{
  "n_layer": 11,
  "d_model": 128,
  "head_dim": 32,
  "d_mlp": 512,
  "vocab_size": 3095,
  "bias": "none",
  "init_std_down": 0.0,
  "lr_head": 0.00748,
  "warmup_steps": 32,
  "final_lr_fraction": 0.0,
  "doc_mask": false
}
Each number is 50 + 10 x the weight over its row's rms, rounded and kept within 0 to 99. Layers, rows and columns count from 0. The size before them is the row's rms in percent of the matrix's.

# up: layer 8 MLP up, 512x128, rms 0.249, rows 226-231, columns 0-127
# down: layer 8 MLP down (transposed), 512x128, rms 0.272, rows 226-230, columns 0-127
up226 106:48 64 49 48 58 55 55 56 39 46 52 46 39 40 48 54 58 37 35 45 52 53 57 67 43 51 55 50 60 48 50 52 60 54 46 52 26 63 37 43 46 50 36 40 36 35 42 44 60 56 44 41 68 47 50 54 40 61 49 31 22 66 51 46 51 46 61 62 39 53 51 41 48 57 65 55 44 37 45 53 59 57 48 37 41 45 39 55 40 38 59 64 45 52 62 67 57 53 51 56 48 27 49 58 53 71 57 56 51 50 55 68 36 55 40 32 57 58 50 34 59 43 45 54 64 25 70 68
down226 099:48 57 44 52 50 39 55 42 45 62 52 44 52 62 46 66 52 96 57 60 33 49 56 50 53 42 67 54 31 44 55 62 52 62 43 44 60 58 54 57 56 53 49 32 50 58 51 51 49 53 50 42 34 52 72 47 66 50 55 77 58 49 47 69 50 61 42 53 49 57 52 48 52 51 42 42 41 43 58 31 57 49 46 57 54 40 67 47 57 58 65 37 40 31 48 56 41 55 40 51 60 38 42 44 39 44 49 52 33 35 46 41 59 46 44 35 55 43 42 49 56 57 34 55 43 63 59 35
up227 094:48 57 38 53 64 49 53 67 54 55 34 42 49 46 55 63 58 47 39 46 51 58 63 51 60 48 64 68 58 51 91 53 43 55 30 59 42 54 60 50 48 67 54 54 42 58 61 45 43 51 39 49 49 66 50 40 34 69 49 46 63 48 50 46 46 30 50 45 55 44 60 42 40 49 67 57 78 57 55 61 35 61 71 59 37 54 50 38 44 58 43 57 50 53 64 55 60 60 52 60 44 52 58 60 56 61 44 48 30 60 52 58 38 42 67 40 47 37 51 45 53 43 53 58 48 63 47 46
down227 098:36 43 52 47 33 45 50 37 51 35 34 44 52 53 48 56 47 47 52 60 38 63 52 55 72 47 50 54 45 38 53 37 46 45 60 55 24 60 42 42 42 72 51 50 43 48 57 26 31 53 61 49 51 45 66 60 58 36 44 49 50 68 58 54 57 48 43 45 65 58 42 57 50 48 49 46 56 53 55 42 62 60 67 56 50 55 28 59 33 53 62 24 49 44 60 44 50 44 65 68 41 56 43 55 39 31 46 53 47 47 48 40 48 52 54 71 50 46 42 70 68 38 63 56 43 52 46 55
up228 110:63 40 75 31 51 56 56 44 36 41 64 35 63 45 61 69 43 48 38 43 26 56 38 44 45 55 47 63 69 49 45 51 46 50 59 44 44 55 41 61 62 51 60 63 61 44 52 38 44 46 61 56 50 50 30 66 53 62 64 53 53 50 58 58 56 54 46 40 65 44 57 43 41 58 43 58 63 56 61 53 54 50 36 45 55 56 59 58 68 62 54 40 54 46 37 55 62 46 43 31 57 43 44 51 53 59 53 44 55 53 41 61 71 42 31 39 70 44 55 45 51 60 34 61 67 38 56 50
down228 106:51 48 70 61 55 44 46 48 38 51 35 38 47 45 27 46 50 42 44 50 46 50 56 46 76 63 52 37 62 76 49 53 65 60 55 54 41 44 47 56 45 72 49 62 71 63 33 54 46 58 39 51 40 45 47 65 64 33 47 48 67 62 53 59 65 50 64 49 54 31 53 40 34 41 60 57 46 58 61 57 45 80 56 60 63 49 43 45 39 35 35 41 48 61 52 40 55 59 28 44 45 40 57 63 54 50 50 54 60 43 38 57 46 48 50 53 50 43 57 54 60 51 56 54 56 57 52 52
up229 102:56 53 48 49 19 32 49 55 58 46 46 54 34 45 50 59 54 48 51 43 63 57 44 51 75 47 36 40 51 47 51 40 54 51 45 49 50 52 59 37 66 62 41 47 59 50 24 51 44 41 56 62 56 45 38 64 58 54 61 40 39 42 43 58 43 51 41 56 65 48 68 51 50 57 59 45 49 59 57 49 56 42 38 35 55 55 33 41 54 69 43 59 37 47 38 54 34 34 45 50 45 35 43 47 44 28 25 64 63 45 30 53 45 41 46 41 60 63 45 50 32 52 60 43 41 63 42 53
down229 098:59 37 45 62 43 31 57 60 51 35 55 48 62 69 36 41 61 51 49 31 49 35 41 36 55 60 47 63 50 51 60 45 46 54 56 65 38 51 47 42 73 50 56 43 44 51 47 67 62 43 53 51 54 45 51 40 42 48 45 31 56 45 47 43 41 57 58 56 55 56 51 65 62 46 44 48 45 47 64 65 46 56 26 61 43 47 39 51 51 54 51 35 49 38 46 44 42 48 69 37 47 16 31 49 55 51 51 45 57 49 64 57 45 57 56 65 67 37 48 64 58 52 73 38 60 50 59 52
up230 102:60 44 59 51 49 35 51 46 53 36 50 50 55 38 60 40 55 58 34 35 48 52 49 48 38 48 55 60 46 57 43 50 51 51 47 88 57 52 58 41 42 77 54 56 55 40 62 48 63 58 51 56 54 71 63 47 72 47 37 56 56 54 35 32 46 51 64 31 72 68 64 44 55 44 47 57 53 39 63 56 49 56 49 57 55 61 37 66 50 52 45 44 42 55 40 59 59 42 47 59 67 56 52 52 42 43 52 47 65 43 58 40 59 56 48 46 58 59 55 29 72 51 53 48 62 48 65 56
down230 111:46 43 43 65 41 48 43 62 56 50 65 49 34 35 54 74 32 50 53 44 43 31 54 40 41 64 50 45 64 53 61 61 62 46 56 60 62 46 62 53 53 45 46 59 49 35 58 49 67 44 45 33 32 73 39 38 49 47 44 47 33 51 34 51 51 70 54 61 57 43 44 46 41 43 46 45 56 55 70 45 43 38 52 55 70 48 44 46 25 55 56 51 52 46 35 49 62 41 57 43 57 60 58 55 54 57 47 50 70 51 39 48 51 55 43 39 52 57 39 46 50 42 40 80 55 42 46 65
up231 101:46 70 52 43 50 46 57 39 24 35 59 45 58 33 70 45 55 40 45 51 43 42 68 37 42 51 38 31 58 34 60 40 54 47 31 45 41 39 54 50 51 59 58 49 47 43 52 56 63 41 48 55 73 63 52 67 35 53 46 67 35 56 54 54 50 45 48 51 56 58 37 54 66 53 38 38 59 33 35 50 60 57 59 54 43 54 48 59 56 45 41 52 55 39 46 56 60 61 29 45 54 51 43 44 45 61 44 51 72 53 51 53 55 48 57 39 48 50 62 54 68 68 53 33 69 64 51 56